config = dict(
    num_key_value_heads=4,
    intermediate_size=1024,
    qk_norm=False,
    attn_scale=0.125,
    init_std_down=0.0,
    learning_rate=0.00507,
    warmup_steps=200,
    doc_mask=True,
)
Each number is 500 + 40 x the weight over its row's rms, rounded and kept within 0 to 999. Layers, rows and columns count from 0. Numbers have three digits each. The size before them is the row's rms in percent of the matrix's.

# layer 4 MLP down (transposed), 1024x256, rms 0.141, rows 208-262, columns 0-127
101:501572482571497497607496497541484506467521446535551508541485512549507507501497505525477522491497547435480506526601545535547449533529487453495473516591538516557539537486479503446507534480525554567462523498530486526396468522517514435427508477573540467535504428448512484512497498511509451492459547549485459430507466495527402495469479485486482434543548477497478589519528556498544495481438
109:607499549472445533525539514522492499486487439415457543451461516481445517565475510556525546454428527531453545505495456499573522498476495445520506564520546430561452480521542470490519516487443448498508518493524570482501458503528484511516438497510533622463422536528463551490538519435522528505439481530485608474459539498486484471529458432525516465508500585514442441466502522516420509499497
103:494489485559488566520481471478460497496458496494479588564452524489475463582503441521492466481469500485571418507508480516573507466576543457557488571518465546551530568439453476491411499602449447521480418515568522544500508492491497571521509507495567427498480487513479508519572507448551581529482563450443514464515449421515556506411528509565494513525479481460461554513580525458569490434476
104:431504537480553522490524500531545493518499530501544563515518563476414509567461573490557512528567518467509497477462552521420461546511454561507519399513456530512464480562556527475502494509521492462514445458516565534504498490511450482545640565510494548502484509453527496474500414491515555520411454500463533489505524565506472411526474496511476564417452524546527534463540519496539530463564
101:495555493435499590384466544486497552433483471483510428524440543556452481427506474533554480500497505513549574535454462501513503515554502545506468447545510440484513523525526544523439523408463545475501529518520470502540525492545566462496471465564465481497472522527506565493484475538489543485556576497481473483520463465514525467573451405416449484471563479478446535512525494505520468532552
090:471532541516521550485478453449561574409559494501524461512448556508453466454506470593521530528460542545430536489543484502507518580478485492511469522492420469492446554483482546511509558566500584487554540513482470516539491541528441585495497435563444494509494463466457506533578457451530504461510471504495508477548553483534443485448491503516538547445509550545395445503550476481505545474512
097:493536523363464480517482433512484558578505527590500470483518508488543511528482464506472522487512394500521540524477511509500526463528481512516477575524518495438448506558414528516538500532484558477464481566489533542472539552458530535495565578526465522445480483448463489560570507507484515518526504463429449466508484465470516459496509472511529519454420533484493490475454462442503434470421
104:457529497554551499524529495509470469570523526522579465454421416566420494496544561413529536512470516482485527527453515501478464535436491547485516528479447545432528544521476482462494471506550517554515534481454509435426464445506498523497440547553576495495455502438541484500483545514548485438524478469436499526468554543491485530468509560435568449542538541491511546461500446473534506442493
101:484498463461527477522509497610585496464496571425440542481427442494476525547517487501507440465518497539499577470483469497512512540489487535503512482466479482393460451415576494481556467574503516536525534554436534481528472470470523539494456459472551532529518536450519472539567469498437501467457467523501506480497494539545399476523513445434479486587523554519521546541464533501444471493410
096:511542516369531476435477477530533496542484439462506547503485475420458514472517482473423434517503542453520572494556542482431469493534485467479506490555440479536519475535494519455580538494492506477548466527484515448481483398521486488492418491506526511545527512425506516462476563471526472515494473548514500457503430525565507476526457433497525483472417491563551528530492540476525500578479
105:492566520480464527413473507597465456536495516507482516511521465503498518438519486593594475472503536517570534552521444424491480542521513471509500431521466445540520467480521533473467530511458464506535527521538483495528516489521517505340490472526582572489423531526532522501450508525599481451415463514488455417530455503514473428527504483431526555552447508534514519486489511494505504462521
102:546532483561549514536488545415538522548471437524567495425531558482459559493462466492466540595532452507544489518448500422509473516491451491463511491472494421463563468513479459463505427537469494529504478449534484530511497527485479496492465510520478490492431539458521521481503505515521487498482472501538461526464526498477398445470487453512526545515520458500514465464567539541635512490461
098:468506535514474489492427552427535489526445476501481493498536439457508427437520522559518563515438530500498530495448467434515470564492507486505499553541483500490442499553544506473546523520471490559551566484447544467561490456477523485547483459505461460429476510568450497534435478521455550455506463479496482478544485466557453576456470502494518494485501578464528480464457472491495557495488
103:465483472462470434452512472512621463515474495429486574510544515545546510444459468539484514478508509526561523556446490474494511537441476512479460499504513531513462495474478539417491461489492479550493504462452540490573494541529524512486572475480464607505426574526500489454504425503523476541546494550470470472486553495511470465516472439422532505491453419493480525517489541490533500533566
095:582514522436485512474529514547445539571525519511564450459574482480559564485493500554494542479516549453458477512558492492491503481516541448535488549573433458449588521506409568567465483540587488487509560505483519479505557496492480476514555458483503503576497522513451498556566466451541530495513479537447451499492472499583601512561512485538419502519463473543428526530511507478474560539529
097:489500469523561413528488538509504508499498538475487448528551499547573481487546517529535517489529527484537457514467468587594468487516532486504418470428528461555446548489521458499515496540516597491542486515505443587491531531586561465516540531548477520517542525504466538512475427494504535595513428518507477512440457514483500533500481511478481531426488572491482509493484500524470555502593
102:528498473464517466513490488572527486524487529479421408557492511484520503483411437427461569496590496480481523508568502461531450548539486464534531489406555536509468544475512537599453540460541487510547439489515505502535531497483451456465505447471445512480505486470560527473524633444486470481479488500516501555490499469527465568484521504501479463472498501543562540519433564505539516509532
103:530480470483506462466518515404568502523565482537485467549512507408504451539535509604501461481456544516556457455536553489511451556515454429465568503450501462504529430454516541457569498489532487405535517462484497510520547541470496491464489545513521544487542482498499457470516571493422569515458522581493482484532550537435481466485481496508445484525429429466487464519494491489485525459491
100:448483545540513508502477472491494502542452537518529457551593503475468452551502450558613526476472497470496497520499494466491450527500423447455467535543435479489506529585481491457463603500458467539477479415517453499484506542449515476460556472390402475508539541517476494501517440568456466524492537574508489408515527554441515497502491514391521476472446469483531471510481478563505521474519
096:462561427545469607543525557521469479588546604469482516541572490526501497543537559469443506543491500526487548491515565413467454537552507553453503498483457524505514534460449443551557532465472539529500546471543471530485475484454517500458472437515550495468478484472502424496476540505488466425480450510399497526449431457536533501466531544573506411497496525525477532428528492425525534528503
106:461393492449509552421520484504452481486483553486454478535532579515486586483437455542603429461492543475471478494468474520512563529499435440484477521513517445505482516522429463486486516524458400507533472461453564451414502494540467572591546497557467521542521519482484487469548538523489466505551465451401568505517495514526475512456537497527418403487524488531472524550535487502525535500491
097:482604478507560517576487525508476507527452440493484433612428501466550509463527516467488523515519387525450540527556547472466516474444528499520458479516467504521532509547508511509450514523430445535467545404485573436558517465576530407529483501491528470481481523459485471503598489512489459472482451529476469479451511544412462539514449516527453476474528471472494461531502504459460401511461
106:600396495528556491467563517540549519556520465500449484455489527439487459499531505503507431524426459525461608503513523531464462497552532512568541560441449549538520552449449449428490414523514547480517423461503457453506442566448535477427564567499518529482451490542467434507451512508492500443480536518539524545478533517503452512456462528476484487540428536457480461486483567494456501481446
102:512500509428523471581428489511469448564513476528429464507510558497468478549502460471533521505527525471491534455524556470504462462501549518488513471500514420489506499450549467505526527530499458541476473440463452458560495486561489506520531477505511500551579464492538555464531459455460420507553564519597502520468526425510474518510441541530578447476422534453471499481508513559586530598572
100:547578564475475509515487543391479444479522422468590444408459483430526523496519557464487529471475528471486594517512521526497501522587498454478527474577486481462540523454456554423479466508526464568475527463485477498525453505457604504494503486563534479511505536491461498442566487501490432490561458539469513553537526521569504509485524492538507531501490471490524532458491450536453499515529
100:456508548494544499534453528467416535579497519442569499512497486589530461465497500481588474499516434519510548489535526506482525470506552506520450482510541419491485587565573449481500486573527514481518458469507455470517489497498494443471587571449497457491503579482460478590500514473531461495498502524476515475451500513405472539473493513492518514484536475529509569454473426499521563422479
096:531478520537498503445432512562603443504523515542568455590493529412554420488504451463471486488455537508486577466599507504554520501475558541455527458461539627522422485530597546445497520506509460450509454441465568472499512469476528543562495496457484471482527449574472542529522501503554521477511437480529518495450406564541554446473503400506507529514481486553507518531532480487489536518473
100:517479385484523471503562470600453511526546554454600429428463490492503488487500485461462545561515468487527500527481375466484531501459550491477528527524488536627466500524529507483487441520471470458482584431453528422506508534442461503470493538521473462523476492491488522545496450582465461483476519542541443472513506556641484460523521510494501477564533544541456451447485512544485500517451
096:522476520572504482486563464461462492502527466489465477460444499463417501531481540517421543517530537514538499538489555456491501520571509479510606533412437550545488474507506473510464488470527490482518489506530417458445496526525504481479487479453580522470579475514466544398490493555399489525477459488466473532493524442495518567536474570498478570501453519534445499475485490437522451480551
094:469559527446526535529409464496489509495500525481484551555563502522534554546482408501424480390536510398512492479510508537504544543500573547481543516480511466491510503490504532459538521529468457461533533596509421543463486509508548516441496439478439557517457472546520433520508432459532566513469524543512434478498475490493507472460485523435564445515546587546520402484511503502440448499522
097:446560540514511424429459491487444522479436559477461516502530513479527574437440587510486491534562525442494460432527498484524509507514479477521465516526506535444537521497545410440431514523549502493496495491504490487499507488466470524540487545530602524530501465507477488479483459476567486503511442494486486628528495486533450534545478524522518499531436493465499508455456507484512483578490
098:432592535433549522451337455481424442563480478502548547448523441456482502467541514526571506561479568535529532484466539484456460531590513571463425457541453482464547508486490498494498468472474513486509507551495535474437538528508518520495493550547493481524450428529502481552510462505459496499490440444467442458555487531477530526532495510470472544486456418533490500481586514433538505484509
099:498463460493487453507600491631515468521405583483498487516487438487481547474507505452495502499553476457424454468433527547486430533540508494486524486574546501504531471438468577512511485493516491477456500511424432541568509461452505520516480491435522460549522519455504443476427539519538552501539556513525572513494509517561521512494467491495500456490511481529477524521456452512532513478535
097:451468429433495518479491547525463454483532525557450530485510490489454512514561481484583519547546520479522462542553494559461475563438557554471495431611525510514465507476462521527516522521520478461461361515549457448532546528444498452504495476486460555529513539462435542549470481543534532489474573526533536469504477518484510453451394521484571465556496523522482518489502499455491476496495
103:499488472556456534437477488488485440520481527534517547497509499473485522476519500540496508557425517534512439532458450531489592551469508533542502441519504495468487562534522493512465531475516502497509545472467505519507501496465498494522513583424556511499481526540557489449501529488502523471476506537534439598526552471463542498559585566492563408638522509487471448444503473468495495463537
098:499525521528482543532545461544420521487584491497460476534494507502580539476484417548518475471494519453486495431505451547524505501398471530467483508473505503490483473459549503482466505532519533550543493447464485485487453566481496480475501429577473465506514468475470467518435488500515520618516433552528436435488480530512457473555471535465482499482423449457545536479506514519494540480458
093:512462530509454475415505414510537512518437526528481403437502445572417443481569494498505478509453453495593459492455518565501525482560508496567457492515533508514466496523476467515452516534501455472573480493488536512512514486498420453514405477519510495519524517570540518531466432481489559515480517487534442491610430482518539451499510456520503459524480447532475459550509493496499546582485
101:527578467514457512435481471526480484491445455521455480506504479513439471513525559492555530561503477579482536492644501460456485496477504517486526514518475533549528486461544495502478462494569514618413434452528491517590475501519454518517577532465509502499434562449466495490517514472521482577582546525506499462486415472505470511517486566539425536464579500556509439437482508510462458525398
102:512497501483503487412539440530510531463421512506494487509515532517478510483512563476539526483570495587484513493496543554435500608525443492561486578481541518569473472438521478522535498493447468430563466603467522453489519496472453521512445498540519539506541515533467544571461449523532479485526487516516496471500472469531494478503416520496462493519479542453509473499438533504466504518562
115:457491481455504497504476482433497553496457504557484485467503514450463501466440539470523485460574480492488541444527552503443524519602540525566512530445574526489503587467489489470502524508520414532557523575529482479402460543452485522511538469531436437418466497504484514524479545508488482547495476500501441518560497531482502530562504466508579479544454491545523574506483462522478499497404
105:546540501492491440561532449573423488492493471440397470427459532484514510496488507488513520492484480505461490542453434508479525472466458542452565528474530542460454485422611552444444449582428500443471535453608484524491534473518437572525531553495544498506490458492467495504451502404498497426553490484427536493429480507514558460515500560506470498553550532488553448521531518492515602527519
101:488476466508551568524485516483485540512533498482564473493521559502489546470519526501475441526488509487529459584465524480460491568567508459556491544453540547478441513505607436488489531572460500487514451429475473436458445443536579480511475553508572543496460547557483542482488467469484540501518489489505473479522452461559557548495506454515550495530465496516485438545524511513428464509527
097:473535542519495504561508485519500478466527617429520507532491512440508571465529444531387530576564482536470444508588489458500530582461583528464468582509538502472508513507523574495518516484485554521442467383494527537522457495446530533519470522548524494440461467477536490474458475496521472542543538511452485481471473464479498472469482540467552547455465581492469535569493454460440511486476
101:504467452522483495514480517454523586412509504540528533545511509454456507516456491503496474520437492497536516463547541418497561535520490502495508501462441507417486535431555486471538547507490501520530530570497464605475482472504463473463549535564520527469489541442494458487504540493420398491458503463510454417478472440485461534482521510468512529523485510529484495568545474540503503472431
105:563506503502485496463435518496560578509530376483459531445531507493537543492478474522410476445546550483487469508522502484498541483465531470480465606584521432478488500543503509542513496505557467408476474426548537500470508488487494484519449463457477490430418544517608514515431504555536436480569499434505443551529443523475582435500508453466488484589466546498562481384462539501532500517507
094:476532527478527483460478532459466508536442502530563581561507499457497480497554548461555498519524522406474440477534543509482558473571511428488491487501471484536541485499547449475499518570459518508517446477458459494475493458524415474414480466508473554516524477493499498519461530481509532460531493549565577488543479524486469444536500566443541490542429486540545525524515506523505548500546
103:461466500530451518542435514531467563535544534499451490480532507537500469489437483537491526549513570514529481565394496573516437508536540521467510545479506507502510479568541438533547558487527522483520531505512492504373469427506521504479491535555524563545439446515482524529483452516473475494540452503508473479418538503486527521534496411468541475476469471534565504517476548571487517463498
089:448538530555408490542500539422429489495481447533458465462519512578482553483522508476502444532454514416445455521450492565549482567429508542554477488571440455557561514557533459527546447531554480462536485430498494478560565478452498552552469580494472547489509491524540550495502563493539472526531506570542562535491502530569478509519517467463514479519426601489570518454484459447500479538469
112:550473536464527476548535494534489501544488465532529490501538468546483477494472451453438480491536508512517509424426468436517472534533474540447551562523483439546601491497494577469476494546588368496487497509518526480507513531459520521482522499457485424488471476540520491484544533481452563448526549479528481531500477538482530490571460464521472462522409504552463479501486573421524493432526
104:465503511517556541577549589476425445532537541536478503459484458566536525430496538441583519527477449504544523475527449488458566511528484605530507485506520485533424499462541460519496503516531504499516478499524495442462547559526437530429536561521422549540530444510551445481564501479465490461522547502475425503537438487497513581495505545543486539453543505468469439463505500475410457522490
101:483494461537431517545493478466507468470511588435425581461491504501509471498534467450495542506453498482519523519445503541427520510507505514578497510447534488476489479576510468427584485528489463549456540493442531582545465476531550486517497525466502524483465540504452534462501455495516535498549456535468454487505485534486464556518502522510445566414489480401443468437442492521453543506477
102:489509496488516549485505501556443482467493496436513577478494503523553531510596480513442469525410536495562439456539490559518471480561494519495488465507535483504495508424477476469475469464491491440544399478528522491451488494462538507467525520445496513523460524479460402511452532519516511405543594513504455526572477516472509479572456499524491415530452444523392554441488481486501436572537
103:483543521527505567472535505504513485498486508464445418485525520521484496535527508458468516474507480488513462514509459440491491488440524539552530389582480489415533477521471518451486504562497494483395416603465532503446469501483484578460541518450466487542499521457505485438552551476511521577491616462531410482517458470558510504488436526522441484439507498511436526563478464504495515493495
094:493473450482461480501502521551524424488531495464510484590464484476498485537472460490483476517580445499524487555439507477523510509529494451411485526526584546520396542509478488480568505531571449452577526508459502488501490459461467487482511498523494538585488459500470498520489495510530535523470488493486492528475532516471419510480554512465469400510508515524549534540459501535521439473473
105:575494524469485494536509482454533561539545553482523440460501526487576555517457552423440534420459552512512516484518484564481436509545555514545534513536488568525434482525507596501526451484540522517506487541496536507573488521460436514507541563456547499436429549506476461566531508438479571497483560484487535534517487525523475526517491476557466554526541433457419508535554520510454506443504
# layer 4 MLP up, 1024x256, rms 0.138, rows 209-262, columns 0-127
102:493498485513574452474521503454557560482486482495499471530479493448474566522509563483466546487498561515479472451502575474433457463440488500516517421489473461452494496510573467419444475510448496477445530495544525554558496422512497539514563578521490491543540520521508548523493510492474488514468593521558409533439522463529588479506481493491569494520451490475452555501522497520468471509542
108:484514445529470515439475506448522510531511486483393530515508511492543499502458474475468491493531494538559494555613482378559484485459483447463361544508443425585517450511542495495478488429441548511540496526523519477483537448464500493490472496538548557504565468544488523466461442502425571499408502475490577579518490481564551520474546534476563611543415439487497566524543495507427487487499
099:505499486488506534501493474505466488507568547442530556520505445500479526423488526549581460500511510484417462483437576496486462427457539527534540559476526478500521523476471489569420544516514479415468502531573479469533575509525510544494512448556474490476538536492479422414479603537538453501528540483490535501537563471499509490512561498468524490504487508476486539492502529545482389376529
098:472479493510462469603486466522530453434435465542490514514586438483531497492523498523477524563458532550445545496526433496472581445427462466563502536432478485419497538498484450426524491564477500516527460459479550484490516466458494514451547507568535500556457526532515477496447494493453461488464508495516536534465610542511467538536474501499434548599486513515552538495552446396527522502488
089:484478466446489494566498472497578471492463529427428478455535571429499538474411494500569474528541501538528502519438440461500510516508550445404413464491516477513506506501486524552582498506518461562481571504493549552524540539501424524506483493483499471495556488508500453484591485456474567500509468504488494465465518447460520543474458583424487515468515452454493561518478466578558496475559
088:539463415455494520410510474506461554440521469521473508479550566510539504536518475471517493454460393557513515477447499466428510521530494508465503461482535478466507464442544488530472482436454563486477387526431509469521468492528543478477510561444468489509527523529585493518483486543457431565520491449527473540463549516499541493530423521494469516473528488543524495453516505450542500553542
103:517499468577561540475492482496544448539456507516471503486513444531543473499497456537469402477556452509500427530517498465501519514515491490441493554478500429470431492441495530487479489482435576462545584452507485490567541573547511516525456474501526500555512545513514488501532563463501450530542456436497534488579545506434471514525496461463531495404477454501421526524497542535471525503509
101:466499561505461541475546404457511475466587463438475482540529464506449481469510491488481495537599507495528472425504487452481518452502499436494441522535540480481564488567428514518487524481470465524467493434479425510375600427496524508432530537563513492549475496448498513532421538524481489590473514477492475512554543440526543511505505503493530518480546502537459504511418473416505527540563
105:473478493490453469453457594465495549505475506475529526504589484520556529477485478543386488537477436499495519498492460471548534456463509480432455478510449439504542476552440527456460529408482444519478521509508469521517565458510579501489566417489516618491484558589552484499519458481517564498517478539477565506497550441451471552476486425523424484523499542497433494427518529483534497512511
108:488435436421546531553462438460467519519485554474490485489567540491516520549475491505509471551455509482515572457462463556498512461566464499509444498481621486450493493511488484563481539508542494479503517453502558486499488511482505437507552601480538517517467541478546487471551498549509565485483498540551498430492470511478516510504496489603504554538513462525498436537533504465418542479530
098:478526439549528513480458467571509508524495418456447510555511494494479521528575498471510597446511428516486515581374506450448487410466468508598505585521506469469508580511460470488439455505526486486559482572541500505487519539507554541567487477446522456458537538500481498483525496466552470492438569501464483578524522524472450472472502570491517521588520497497507552464489505522427497525542
097:539524490402490480506541450531549540557591446514470554492529545567463488511489519454466528459525490481513470444561496549503491449503439556535450519467428523452570510531517497468469453433484526458566577604447566507497565456542499540526519457490499478542494447440595450482452465532506524525500537533494569558393453556505511464583504467550536448537540513514518527509519474454487498484515
104:505457465534486448496453510445490518485560545526507553530534461505418511590528498455431499469503499557488484525398526483544523456506489544507572463481513500506523413421524499479519489473491503520522496440494541544579477598567478403548469478499515451470469442452515444501523467536554513489489486561496508509542453522527539484401471476432486495479516487542521480522545505526555533485468
102:426485490511423451479421532517537471509523564495430527461391459527522516591622508485471503518493498528517492522514523544478453462544475522479453550508464457523453540474504470475501538437503525457586474452556477502570423480524530457493414514448525534532479495424513477531432486517532459548411558476475492497487493484400438493546623491400561494484538477479617503492485537537496475520510
102:557544504518491493489497457480544512527486447447499524466511520513501523550432481508539494510520506441514489535627416441489492477553522575512530462486493486437534513484512505431540474511466464502527495483461471476557488476442510495498530492513469490520485533601567526480537526463556529499456500451491551459504562530500524473586567538524438483500553557473493533535551471589567466471495
102:549478489538548569505495455491479391480569530502475524428516473491465519484432472492521495523424470491462457479504524500435450432525559497508513481533478490563440474460507511486479499391540493466503423524506471491481529469495560527563506526462519518535448501509455464502534451566490527544530409489483477547581566460492429451499507425587457515542497512504535517445447535462507503576515
110:428491619490516475445487501463456547485508432407491539517509461474459497401519493425422528459520465551524577495435531532552516412516568503524450457463498498531426536557559460529472491458583511490490508459437479494531578475542506471513544519523508484464443487482455522494451504491471502461480512415533511511473469557521490523556497523420477489552477509529448541504462467452491513533541
101:509559491524470464517469453551484502551459553530561496456496515518519489565457559486472435425508448538502488496559515522552521475477557511578438480494528521576490469494514483499556520505489489464519470464496500551613495456576505487491437509524501423477559431493479515461518482477555443545480496520514498500513495443494465526486475473501580579473518525532500519392486474527531493542497
101:461428473458550482493561456475469542481532486476507482460488543573475533463515491439504539531472490492484525503493432510494500502510504466505486488468560523478476546491488551515497514436592504519580510506543461423400524469536518479456546389476592430530593449519467594502559439501518480451521482526558524540514527537582505519507472495441486529449511411559506494512495470475446516472578
102:478490500530526481459507464515522502548463504508436521567507474479429477559458513506461435495467547514545522517537472521540586550528478450527553509487567555449498530494511498451496579602450459557587469488489480504439503574584433517516498443553466534517473540552511408518495488477467527479451562448436510536479526504515423543432512508548418532516481470515544500482503450471477498454528
088:563509512506600468493420512455554453528474475412526508458531452495495524487485505530498494512451524516476504562460526462585542530491534426578535545510576447472441502443470497496494485521494482452505532521489444569511483438506496481437476590531494477543498498543432394478524405475530519526450532539424539536455486459501635543459595458414524543424493537502530524507532526506461513514496
111:547471522509515463510476527507541570392560527505525471490531540483404578496466514480534502470577548449406543528479600467446504461448498468579510447498457475513489488475479468466561496472543537455451457493540463542481433480442494500506489512469556528490519535509558495472437426465471570555423479498478552496590458556511514524504461478502435502515509532468474440565462437502487492538397
093:517540496524494516535555471554531424442480539473555504409527451489472589505519486554491434511495511464537452542478515452454519540479481503537450458490464520503527463490526548474466449432564499493521509465504477579461472515484508503431426492479515478503485560534404476482440500473527497481483525443465479542514503544524555526483507467478550619466507484481448563541449407483488534503482
101:482495446537513424546500530557589480500401518486429523554473506421520456575495491525448418484523487509529458576504448452544616566482421537565493476536488490445507526576595503499467523470432469468469490567524568563420575484533528481545435454564533507522538498524517482496416476411462454487475511527528465480498553445495528496524519491520544488495541526500526468515552523451505438499538
101:460537485467531485499526507513545419537501452456469551483475531468525424510564427456496510526475515533543398519542504516527447481469498539468441522503537491436455509490516527413409450527482451608512433499441536542480535554529474528539463510568478491483477456511517475537459525572549571483439569472433457515481543492493495517406483474557436479467485531481474577539536525464503594454530
098:451529469510486457464482520483444535528510546559524478519496465527506512537484509529578484613449492536509437535437500560382505520491502463487479495477560482572552581494507403496573471542473466483439535430499455513488559505586484514491563469463481536518489471454486461552486425507487488512532557465549523481444469489572387484493480446499539466565506486498455493545503570484476522526478
097:535461568528483507510480483469511485553441485429477540516535497525523547552521501501516505509522515442505559475451561527522564494517490551473429551501468467497424484527509523495417468475482523535480522465469492494519539477547473465460460525474476541487549525504484457493541582497578491508504528504425516490500502557517490465503442468460509512551487543518478542516508411552527487450473
091:438542505488478477492496453517523536493500579462455491502473560501534536558514531527586471533504536502471556469525469461454489494457580507446479528464546450508506520462450459432564459458574467505530441480448480515517533569499499457498478523448480548565518470480509507561521498470448452521537458552513571454533436502407524500481500465508506393452549543536470554488488507525479608586516
088:509485452547510455485589508489555493503494470572461478457492461491523483453476519479443555526445510523517458494499543509471494434540516473473541463524554525536520479458556471565529479484526576506533450505477531451505576556486550435477541479520563502571529483491581564537471529467477436532509546472477558426418532491490504527524557482499446435460562393511525519461467416427548486473501
098:557508515491475515546447544470491503462533467528435571467554531542453534494512465512515566466560543547555526546550457592507509509532498419489478460570478554512516461546531527470541468530427444518469455480459494490466454414514458542489513477468427498516535459508521523506560549504483489527474467534483556474418554580521488526510458589459504573506531519463485498526443510500459558486467
098:531485489492500491501526485511520490476482559553458538467429514567517406547458543524497477394581491409462423470484506510534569501495474458511522518468503497513505534444488469528459540481478534426450503434472469540517530420487543522522479476467547445505556566482525534456508539537526468587488438521517500535475516605419471434500480540510482460471526525473540508504457508531548559527539
105:489518538497481505508522432461456444490534500540514545482546517495552439488467465524574488528499549534479543486466468468531494433471524567495495526535516527480522492510537570541523532429529533540445535477479490497395521531542550482537459491527431448433418463524455532506480440481525531530510458556530485505502476523507475477587506543498486518509487539473497505462446437454466433516428
099:509485470475547573557518531402553508542436470544527538573488520574451546523564513424492460495555477546486519514550556463524476578567518504487553488497508546484498477503462481456467510503506492514428543543590560500522509530519515507542413559474506467550501498509520535417497508536531556496526442477474509520554520476464471464558459483531470513486492532553509519460501464506481490502496
100:464539483505473482564482520529475446410549484520513501439462453491479534539491525519554453404487484426417482646494431570445551498525536529461454500489478534518458481519554439543498528506559493489545560505431478478415446483462480509507439454467488525539508483517453501462444532487443515530571492483522557479555467469532416581506509426506548517498508536598566515518535483533487500546517
100:525507449579487456462501464488481438479451538473491578458462531547439489517475501449452499454449451450469510598510520437549479485537539461506512468502573464535564523470449560566549547468428464502507524480495485485554477505517540460393429437471529490518523495505499491497570500487541470422448532515488534498469430496489481520397545483458588479406512499501441531496490473442494523537514
091:522519494489513525456481462505434454467453494498524464523490491504513533505433567488522571490512455517484492469482528458516494472550490475547489526472509525447479511587521545513493588553504494535457473425492501572482493524495494557492519463511508529470520562495487475501490509429427469511540544452469562524454563419516543499528535446433445473504448574493488495482569448476519443469569
107:513520518509508506568515432475563406416582431455517501519542549488521518498471519537489502522490527573468487443485473460592440478477503496481548485452508488532450490537508500469473473388470556475539519483474461447436473542555464501484500500540549497503513509492475485449555562527517562539595498461581608458479467432520526501539487486503583484502483492504467574516513523531477472457549
100:532444459535503508497546411506523479462513513461482463502447519489439473538551476490510460479539512562504453525520490546532534561516513418499503476500499549486544505462424480514480433423476502560491421480514453469456474569473537497443593507430524499508464550567575425518470442466475520509514531511559461471516452519573480503479414531455488517444466504523468565473458543497540523548462
105:477425477527476540512450512421521504493501543502493591519458565523562492540476513562488509444467546447463551524476575427477562460536468433513478489414465493444524568399469485553482493497467510538563528540474545542430420528565484529527461505502541511463499486568548488471492561532453423496551455504480563446502525515481557543530536478514542488516549478499478457516482446516440565450515
101:450528446527478532512516543512528451470566580500570532481518488446516442479492506509534555450555518408485485503464499426515469517484560509542510457503498475496489527525530480475488576503454512525541514528537552477533555505560471514539502497478481518457561511547561458498493543468429506479501424523512541464507484522501492546450455490490503497451477534571471503469504560444471500523473
093:448531479411439491580504489448567538522475499486459463554440539566482504505456508514567485484554469522470582420531459491427506523501525478466455523543518481493521490485481414552442507468579498511408501597519511530443505478538530510474471483473494458491516531532539554504499465492452549415544526494446516530481531573493494506492519451513531600481500493553496451491428599536468576514494
098:516468514459543539467476487504442523528461471538536550499511522521477505454460519491515570457468479542426507515578502575516531464491536472510458510475485524509579487510472474476490574526470533557594560543491493488467474518533527488466495501534488466480550493479500457438424525597563523513552472526608487478533512483522507473467565495492482426554516419457542502494439458541527507462510
101:494452458527464459503550465451515454513521400483554524489495461522519420472493553514537459493492490532472479545528474391495476404500522457546482475515519534495427509531420478490477550429429521513464519519535462496486568573490515484582459506478478451439514517499528521506520454542515456507542443514537508487542511451489514522448585466523504520508555481505520510495501493541442519511507
107:473530583550511542499450496511425503516492556485576415457435493440508483529474494521561452508511498557483522577495458481523448532559487463561465457489511598540487534534527504523543506517464537485394524486524542478499491501493518510518494539580493482512474469501505524502511492507429487487448519522579489494478515535515544513576571434473471521504590425477447404549520446491459491519478
097:492533469521499452534466419457500459466430518484505508452495422511457491509469505509441477488519438501428519436535511461511500433472476526531497466510487470553529554521546541495602500530496562403479517510499536543519510530479582540450484454491491466524478478477478506525490456493517497585532495486448450485548526465520485458545458394425416549467486474445509523543539449438555430489453
095:518496517492520479505501537452487462547496493541477540458523484505532521556619555500453514522546555402538547481434490500519517468492550431488495453468494477399513525489494540501447458510496497556497507542432442585534454532488509553402488528494528466499499515524506504432527531529466535511505461525511510508466522565477551514496560561501485504419451499521425551474489473493545422551480
093:473521479474515477496536527579503534442560551463504499511503512514513471493491542503519509517561555525534595575463522601512437507483487562446547524484503427452501540455561480547549496557473493497457485511491492512467474499524544508477534458564559526597478497488527511457436423476429494455457544545483469488481479490513527519438478527471502522469513479507472497418518516512501493500600
099:470526502544415513492519540494503554523505518491577500487481433508510510526457555517497521515498463543517482443473509563546482548538528534497526514503482490451478532461473547510506469542471525516548437508525410509527479468544505543438449414641538514497515510435602521435490475475541499469521476500541454550515500529445501568506520554457446496537472533504495483465513476520532513496515
106:530514567520549525500500539459498484560444504530481528513548512469508530437530425433499533522446563555468467445559484525506492509523471541489521476508485465532506449423484470446554543538481466510479499468533497484581475452536470545446442464412549503524508513509501554526458533434546458494437467487483486515455548482490522503481470487520532505442468535413484500528488540509448565442478
098:569492495508569468475495541485470520503532555488591491425497453530484442570495543465512491553552442519473485536440572446477516551523485444507535497535471545494451517519537517505471526533488456492459541446518519491538502513486428524437474538511560503536403492506511466470529508452529496510599421518590601422529465467555549531542496477455522541535469507518517544498521477453565524535577
099:446479554548543541571532533468593511504472480559530571504485469518445459555521527486524497507509512433501483581583536458458469512505530544474482424440568516482510498553476449565527490498534468501532469492412455568465398503541456477516504490496439481465581519471529550494475477478512527567482560524491545439527521513475454529446499510503483543478546571523509477537544504462480499496473
103:441516501523499444560414488471501586532483550539450554509530556538440574514525476411518530492534367516495490482446526547511480547524522542448546564480497511585431494602464493551454502507552506523507501466428483479477563569541509437477432550540590570486537462518498535522436531523445520499445437531512500511473486460499522515569467488529503516565501488444541475492512515505431502516472
099:519485524543464530544513512504616489497472525420513540512474522494546552601454501461541505520450479490506574469486467542516435481524460545513538511567498564533474507549490436581476534559489521487483535522513513489479522515515562484476475443516541453505597476490490486548554542550479449447464499423485519521440465545492518478566515579524447579522518496466458466430531539523437532450541
110:453523508496537455480512411504481495542544503528495529530445487485478452505521476555522440429472430533556448453495497471544444490546518485541451559482483550527479519516522453502532505493526406489526469464447518550542500503491558513493432525500569524555591487521558536481481510497427562480480467513484505447488561462458467472489515502552504535497444467434420493473502369509493471518504